{
  "num_hidden_layers": 12,
  "hidden_size": 320,
  "num_attention_heads": 5,
  "num_key_value_heads": 1,
  "head_dim": 64,
  "intermediate_size": 832,
  "vocab_size": 8192,
  "hidden_act": "swiglu",
  "norm": "layernorm",
  "norm_place": "pre",
  "norm_eps": 1e-06,
  "positions": "rope",
  "rope_theta": 1790.0,
  "rope_fraction": 1.0,
  "qk_norm": true,
  "attn_scale": 0.125,
  "bias": "none",
  "tie_word_embeddings": false,
  "parallel_block": false,
  "init": "normal",
  "init_std_qkv": 0.0341,
  "init_std_o": 0.00696,
  "init_std_up": 0.0341,
  "init_std_down": 0.00431,
  "init_out_by_depth": true,
  "optimizer": "adamw",
  "learning_rate": 0.00143,
  "lr_mult_up": 0.638,
  "beta1": 0.95,
  "beta2": 0.99,
  "lr_head": 0.00409,
  "warmup_steps": 366,
  "schedule": "cos",
  "final_lr_fraction": 0.0,
  "batch_tokens": 32768,
  "max_seq_len": 384,
  "doc_mask": true,
  "train_tokens": 341100000,
  "max_steps": 10410,
  "dataset": "wikipedia_en"
}
Each number is 500 + 25 x the weight over its row's rms, rounded and kept within 0 to 999. Layers, rows and columns count from 0. Numbers have three digits each. The size before them is the row's rms in percent of the matrix's.

# layer 4 MLP gate, 832x320, rms 0.0559, rows 497-548, columns 40-79
094:467495482527469506489479499493508519467489485501527491494506510507510567503456471520507461510503501511475515451482498469
100:504576462464497467464486518475496534493511528469524495494567496484566537480449531543469507517490499521477482492502494461
094:512522487479496503490497512507524487508533473532502496519515476545521515493479559502481497498480506454466517449516501468
106:506535447451521509552509514472454472515462523525519511501491503510522559467470528501470523484499552482532496510505475484
111:510508489499497486489527501485514485488510522545493536480492507465476479494500491519483517524488481561506475523569479455
093:489512504523516535499465497482486495504508527489490529502461477537473502486502514499488502510527473493527501456498500506
095:467502487514475460525525552517475479529511458530498546546528475532489518473502499514495498474512546519498518520523494484
096:538557533512509520499490434478504512494463479458524470474479481513484559477519500457529463480566498523519487491467509510
098:505517509437489490505518486493492449480542525519464488494451486501490504448500532480487457515523511498524539505496495500
088:441485501510528516534457525479545524548468494490509458539509548488505513475455496499477464519503470486466511484474462499
124:499510481500477481481481588456490476496443507495492494485509473478484521532497528538488494516518502474510515480513503498
097:512491461474471488464525445527480517471487498491490542503518480508468516470511501481515522484491500472522501493491498484
103:488508475507495481438499477494519508530506508497476524502548467538503486519478543468482532502519527507474525412483485500
096:494538487505495487508508549490498507506494510500479512527537469490479516489487529496519501513467519513481502438523542493
102:459492439505496460506500487513521513537512522478510514509512454529489513441485489469485498497475463494487488542488519486
103:502530472534518501502528538527488518492493484447505512521535560538485510481507508498506455496549514459516552537502484495
095:478530491471499528552511480479493502469476465561472466535463511493517520470488480496529503512462477518486522485448486505
100:489526480484506453490481511503471504491536513487488542505510493532523491504508492489521511542470504485482498469542490510
105:463517508499486505512507487550524480499498469512512480467514536543470515480443457491480488507497498454531466509457492512
096:523552499450497497482493557496454490516468524444466484525526473505491513470518487497514460516490528552508510496473494529
103:469503461486503524512479488496464511502490562511530516498542530457509473497503472488473469529459513480541502496481471534
096:463525471471462528511466485499491458505486445508514480524540536502474533485504515491481474536504521503492507532526517534
097:509544453516503540520484492467516523507475455453536509575478457491512551526497560491512509461511510502494495529467505507
117:522498494493494532489511503478502500505499531475488530504469508489514518503467487527518537485538498490509535513492492507
102:468530501466479462484502494494482509498459521466552548509503498478502518489513506497494497523511518504498511495512515472
099:501506495486499495523490484508499508489515563506530503494483530505502525498503490484501521516501537535531518510488469512
106:497503454465537475501516498508496463482519517449522535489496446494473500542482470469479527474485526490547502481529467497
104:498459483523522491524530553494501515452533489505470542478587518463491510500492517504533538512477548538489479468503519493
098:492511484426504514541486552483466548501503505463511523506510505462511498525510498481511473496493508480522514446497525496
096:526514496530476527513459503494457475520521505478497559534508482481511521533498506458452509490474539452483511456506504497
095:495505451538504515545529506499517465504488444526481463481443484511476525466500505462514503472544475522508516528508482508
098:521513513483480485502518480501474514479532491538454478504504487500462515481493514517500478468511516480515533480555499477
104:482494468446518507499457516519513560482549542503513532500538508494543514513470508511497510542469514490526466440489494512
101:473500512447471488514538478452455479507468492525535499513493519468559524534480575500493542539498512480507522454508506449
093:473526476479482519536474542548514517526445531462476487518469502519483520498465495476478444515501495526497475499507469509
100:499564516499493528545465533447492512467467501550493490471472511505520486472502500493514546548477501498488479509558499555
114:523531475521493520492470491507484543505478505508522498481499489520515509463477481495505532567510496530528479487522481517
090:521519479508498506463530516497503521534504512485460477500505432464514525508489489511500536503502550502493481483494506448
105:520516498516522471447512470528512491498458490492491528475489459471498544489480491464487455488529455522489520522482536475
106:504503511470494492502474480498416444503474468497459517494511461525502518513485546517553519521453502462559518524512516515
102:449548511483516513505553480472522506480491457480539523498512487493484525491503513457479503477502483497557506489514518505
099:491516481511485496538485541469482477512490473469503500466477459480487470537494523492495515490470485539516528496475485453
097:482492491494483501482516582440490490479468501506499501518474465512494499525490517534532467438505516479517482533521537464
102:500504446495476503506497446475495506508534531516483488532500506451488500492480544521527543523481496483509501428531514522
102:453511494463486511508505518471481483535528438510509489475519469502509507553474507496459506479514517478499545465525480487
089:502508504532502518485490509482514459527500468495485516535518505486483524521491487517496477509500530520493515531504497507
107:496512500525501489507498533459532475485498527534433489487479482487447515508515453510486496469492468509538505501564494526
108:504497446513513502513545556474515474499506502492505524524565495533507526510479483483514518497491550473514545475518546514
099:476492498489490484507494512500514536488502504474457530512487502487471450528503530495500478511469555461481504513484464475
099:491491511515464547487472518493542514509556534515509509515495481517481485537486508473504543515482537528483471504517525499
089:493481496499493503555438501484498515537501468509465506489501464461497496507491510499530472502500517516522486510492551480
096:541517481471489539482473502476547507493530461525501536503485503508496527494508446494509486512465473518522496489523523499
# layer 4 MLP up, 832x320, rms 0.0541, rows 497-548, columns 40-79
095:494497498470521493510500521478484506521503524489473514532453481496526499506509543537495539500500535538523467506532517516
097:513528510496527525506468473521506533520493436449495477523517499515530496512538504474506524461504500452512517432539481491
096:499507460531503492466491510492522523475527471539524507480509525495514512504497525515497465478516448471503488533501475450
110:523489491511509518483482495439487477470482471501508507495519495535557534481516512546494512519473525484510495504502489504
105:517503487536485516501490489493447490462528493515470550509525485483506500442498493518454542495517483449523507512454468508
091:516492452523490507491514472521491483496479482479511472526486447507475486523516507511514539501477505488476499515530513503
103:484476492513480513517495515476475511521490468541470517497531498551527484519521501520487469461478474529510468554546469454
096:506508501518495514509463493475534489482503482495534524500504513462499487478518485532522484525462507543521475539505467564
100:533509493501505485533531491503555449487540511455471491493474486529449527502511525479509474538543499476549505498560476534
096:473498510439499473460512514507500474506503539511541511514502509507481504511532510517487544536461496494466519452541494442
136:473506496508494509506528531433489483500500530484498468461490494497482515502516561557450511502503540493490522490514528526
097:481488469454520470500488524487478488521499539551511495481475508451525427523517494488513485524482515461541482444514441507
104:499494524473506457489531488540500556521499513472499524485488503463489507515508507494511508476490496517545490525532480463
097:493520468496506534525462438524520451499533530511544536502480526503504536478505434544474505516510512497507506534530493499
101:480501516490526483494482496533504503515523480531482515485499529491528503473479511545503517543472461492536506506516494498
099:475559496505517490493520513490516460488498515489492506518503469495464498512489478506471468479499513458501565523449494444
099:504514490489537512496501500536491486499515536501514517467508449508503490496466520492487484480507523509507476477532492493
100:526460540497449523498495463490541456526491504474477509527488521465503476487492502477499515503544487518489495527474522474
102:515505414502548498540493487477491486468474498483519536508470474494543474538502478433504516478531548484482432475535508496
116:510496504494474483473557512491481514481457519435476464498480483487503488477569494515525476478486456537498483551513505516
097:500498531511505460517498500511472525486458506540554542474524491518500474481481520492512488484476495463534507482543441490
103:499544550518488463492498554453514495517513530521482520511518474514522520503507510475521499513462550484511482493535490517
098:497493486538491502520467492529535515476489486495479494487525509493479480541518492502504526494474484515496493481494483537
110:476472499523519488482477518504497510503484516495490506511519518478509462506477486469542546475480501482473507544488478505
097:459459539527520481539528537452529446473490480511485496540477471541459502495509515495482492468510533538498502536505491467
100:516531461474516500472483530514543524464448507490516500485498459519495547498507484490528510513491489552506468492485523544
108:486502562501513506526536508493513526529502489487500517527486477484468515508520511496494511516477488512495520468496465497
103:491497461462473495523472473533460514519514506511443498488514486438537473495456524502514536511494503525492484445454478503
106:507462496525497469505479518489499510513526514456502523545490421479465472538568520483493514492496485450510544486518470508
097:480486500476477481509527499507523485543480521499502462495497460552487492484506527488479473511520522506495497529493497511
092:501502472534473457539497541524482507441484493489498479498488491496489524512470488541546494584477477502522481532531471493
099:510529497521536511503533497477486521475516483517495500492485452506511522470501522506541506522528506481475510516490463472
109:498496534532436492516506532514511574480500489503483522514497456498510460460501509476494452501483500525495482515484506557
100:541560509506509500482515522537492513454523466486524455489479490501491501526506515507494473463490506462514528501538452478
096:526482491520495517508529546510493523497472467481493477495501494489480457497494486481488468533493468489520481516533457496
105:469492483511461449533507468511491492483468533486492527515505499541503549478487457492498485476505506546515468508505490522
110:475489516484505515494501460554483545454504499498538489495505510484508484532505464535470484489487485487507538468498525445
094:552476516527464522499552492519541522532530471523495492511512500505527479460516523435509486492476477477505510492507475469
101:468524502514501522517509544552540522509524553484492487500540426477488453488531488488531502485475508515505452485497506483
106:494499509518467485464551486500473510482478481561483486515555507487472511472490537474500473508490464486473505507491470461
097:508526518563513550491506490514479491510505479486555514536516499445517499507474516518501451484513467512492500526484477515
094:486506510555514515540552461423518517469526509536478463507504468530461519512498475474494497501460493510490488542562506513
096:466532502475521467455533499501483515541491523483498538477511514499462513490506492507500510512474523517531511491501524496
104:562513514531511512498498537520498519551479525478508500509528478514501518528483542531464537479490470467471534506524508510
101:502492516516486521490530525471497512528526520485504509466530486489506507498494496500526472509559470497528504493533486474
089:490485544517506502513488521456488518477505504507499543533488492501464470498508528528515518519431487477525498470477490508
100:523505497511506492515475480499474433536501508509506486482487508526508486499506523469490486513501490527472480496482535466
113:492500505461534506509487514479502513498481487545508539522459467523466506465501472470524522519456520508541502510503492484
099:505484480485500454532535488497463484528423507501491497483509552503485518450537545419522495516502487522501479512492503507
100:513489546542484543441500524486510533504493494510499487556498494517535454471482536499501522488522526514476485511475493521
093:514452491485499474510494497543490529486463508486473506447511513507495473503506482443530473531503490488498528489479498525
101:446477529463504500488495505503475521491529522510512554534516474462520528518498519535500452529516514527497458493487526468
# layer 4 MLP down (transposed), 832x320, rms 0.0734, rows 497-548, columns 40-79
096:452550521486496443467521526443505562489515507502511496498508515533510547535505489483483473483529496559492464425561534519
096:493502519459518501460514495511507480496500495479538499488572503511512516530508512532493493514488523489478504505540477504
099:531475485528480492485482494471521477475466539535511482504499550469492499496477445526525499471528491494514521564481503509
101:500487515533500516512459513475482460466452476513520500519471533511551495559573489518445465482479519493478527523507499499
103:501487507532439535482516523518515491530494466501481490498455480487468509456499506531511535472495525463500548509466539499
095:485518514467498476537513495513512537544484524508507496490501564479498485480494549477514508498469494519485460486460497527
104:501502558491474524486504453479511502510469509543504486462471508451528492561519499493482501482482476543546447508498492494
095:527516457484507522509469493500467515513508514460456512533488495485495486523498491517521525495516492452511505488533515471
098:485491476522506455489499506486495516538488476480500474465471540501482514524511513509529512484483475463474448465469460530
094:494519477495525486473515527508504472490455518477539490533533478501504547484504512558499442533499497480447512476485492494
125:475502522481497504474521553468503486497485508463464483479480475473485519534503514518491522503487527508533518465524532517
098:505428542489528532508471496517468530472479551535527511514490498527458483486533498513500508486480486443495514494492481431
099:529489505509519549521491545520467501465480497543516479508482544475528480502521475544502452487500509504524507531507535482
095:503531480492499495536485492514501492487485539477517510525530519500479562492454521545458506497518560496489473480554529450
099:485462566512495514558476456488495538459493523487500507447484483521510488543522520482496552512494501515534517463533481530
101:531491458512497503537483515495507489532538543490486483512445549495497494509544537470486547489538503500529497471534477468
101:451524502505523513538532504479507520486494479506505511459504476493464518456470463520532495504479519538498502498558491482
103:489498503504515458496480446467529465509485472521529567534501478479490537510497507503499496524529495471476495531497489459
105:497516555474514490487549537521482526519516463470514484520507482524459516525491489478465496441464530451523514518533510472
102:484480485504506532512496456532503528481535493539544516459464492508502479518512507519475544453474494485508479491498490473
097:482456493520520501462518522477530531478507527498484497478514504510495490491502503485524490463490487503497464507458486524
103:514546495564501516480474477463548482538481518505557442526527517528508547489495496473528477534512525500486487564495509501
097:490493525492498477483511475509488484500527464544491483503527501480484476508481504492456527518501496479541496437560507468
110:491520463539480504505487484488485478477486506456481483473460489513495492490489505513507517508476490528494486482493557535
100:483548504508524466469504494494517473509495497487518507527486468539482526489523505484525483493515530502494530511523507514
100:471489509464516538507526507536481515459531543498475512495493525555512507575516487497533485442500529466481514435482534509
109:520492510494539488494506465506489526488509443549477516486549533493513489495531493537517485514461488495513476475523475511
103:470530480492470491468501527516497496511472507546505480476447494509490477473548474470466461455562500505498510505502489505
106:503473503584524516508511458503514443470526531497503438528483484481475470462530487521526522512511471483473530505539498497
100:537510488506508506497523483496488480534523494461502543547488502518531520510500510472505461508498523483512530496495517491
090:510515518507532536503509476474516518549525551483508482504486519509506510523480494480443480480513486510469494496508515510
097:499504494544537502453511497468540458485489450491494503496500496527492492497502498478498500548521547523520515495425473534
112:511495505524520530515496491484511493500524493482568507461480480506505491532481499537524475495487517492535506511506515566
101:526513514506524498504523502524520521488531475493525494457484495505539521502474535454517476524524492504526497472487468502
095:526488512506496534503515488510503444483513472516517515464522508493482453500522521491513543508485539476505520485472520474
102:489512518501523511536492476447466517470464486493504502523504466494476494469492502542509499515466505534471510514520509488
108:494449524503483499497507504530502501506505493511471463510485543455453507517520522480472491519489484435508508465461461489
095:502493476497464491507467514487497490496489507526510469480503535520495470476499529455511491514508473467492556540480489513
103:510498491541509479469501476472486559514467510514485518523495513507499506511517499483533483488457488438468506514551468522
104:497513522512490517466516532465538556492493507493504489513466536539505457464521478481463468501486475507461515511480508518
100:499493480491539498458503503505494531482522551509506522485483488497445515496498474512488557539488574502494504516513507467
099:472528495472492454517502500476464537515490478485523546533497467513482545483512509445503563481475472492423455514524519549
098:497520491508485498507492515541516517493490500512543500522482500451482518501516504529449489494455530492495523484502523459
106:519496499490474488497474515533479508527514526508486477524530514506502463534519500506465585506553524501476442466497526493
100:472499476523475505497467475487461488512509509480501535495503508513495520495472504481532510503520472527511529459449509531
087:499540481522482527483491438490545485487482500483503460457495496501508472520497505507502515521502529512517494526483509512
103:479479535514508518511459535484531534463504559467480501505533516497543499502462526561480494504515489511518488518502500522
111:500518498494514522505475484497541506522499469530505500483455482514477483485519473501548493559477499518469490507530498479
099:471484524465516456499516520493522526501468523492453541487472515531481468472513529515498502498480550448538486521512467511
097:493499501476514493499512549470487525516435505512487500506486442571517518425511508530490458504515489523521512514477483485
097:495474484499524496443515512525494467470529514533536531509503532525535436501509494485465481510497506498470522461505459553
101:513538523493509507490482518505532480479534501500520531512479533490532538490503499533503472540529490538528503530522524483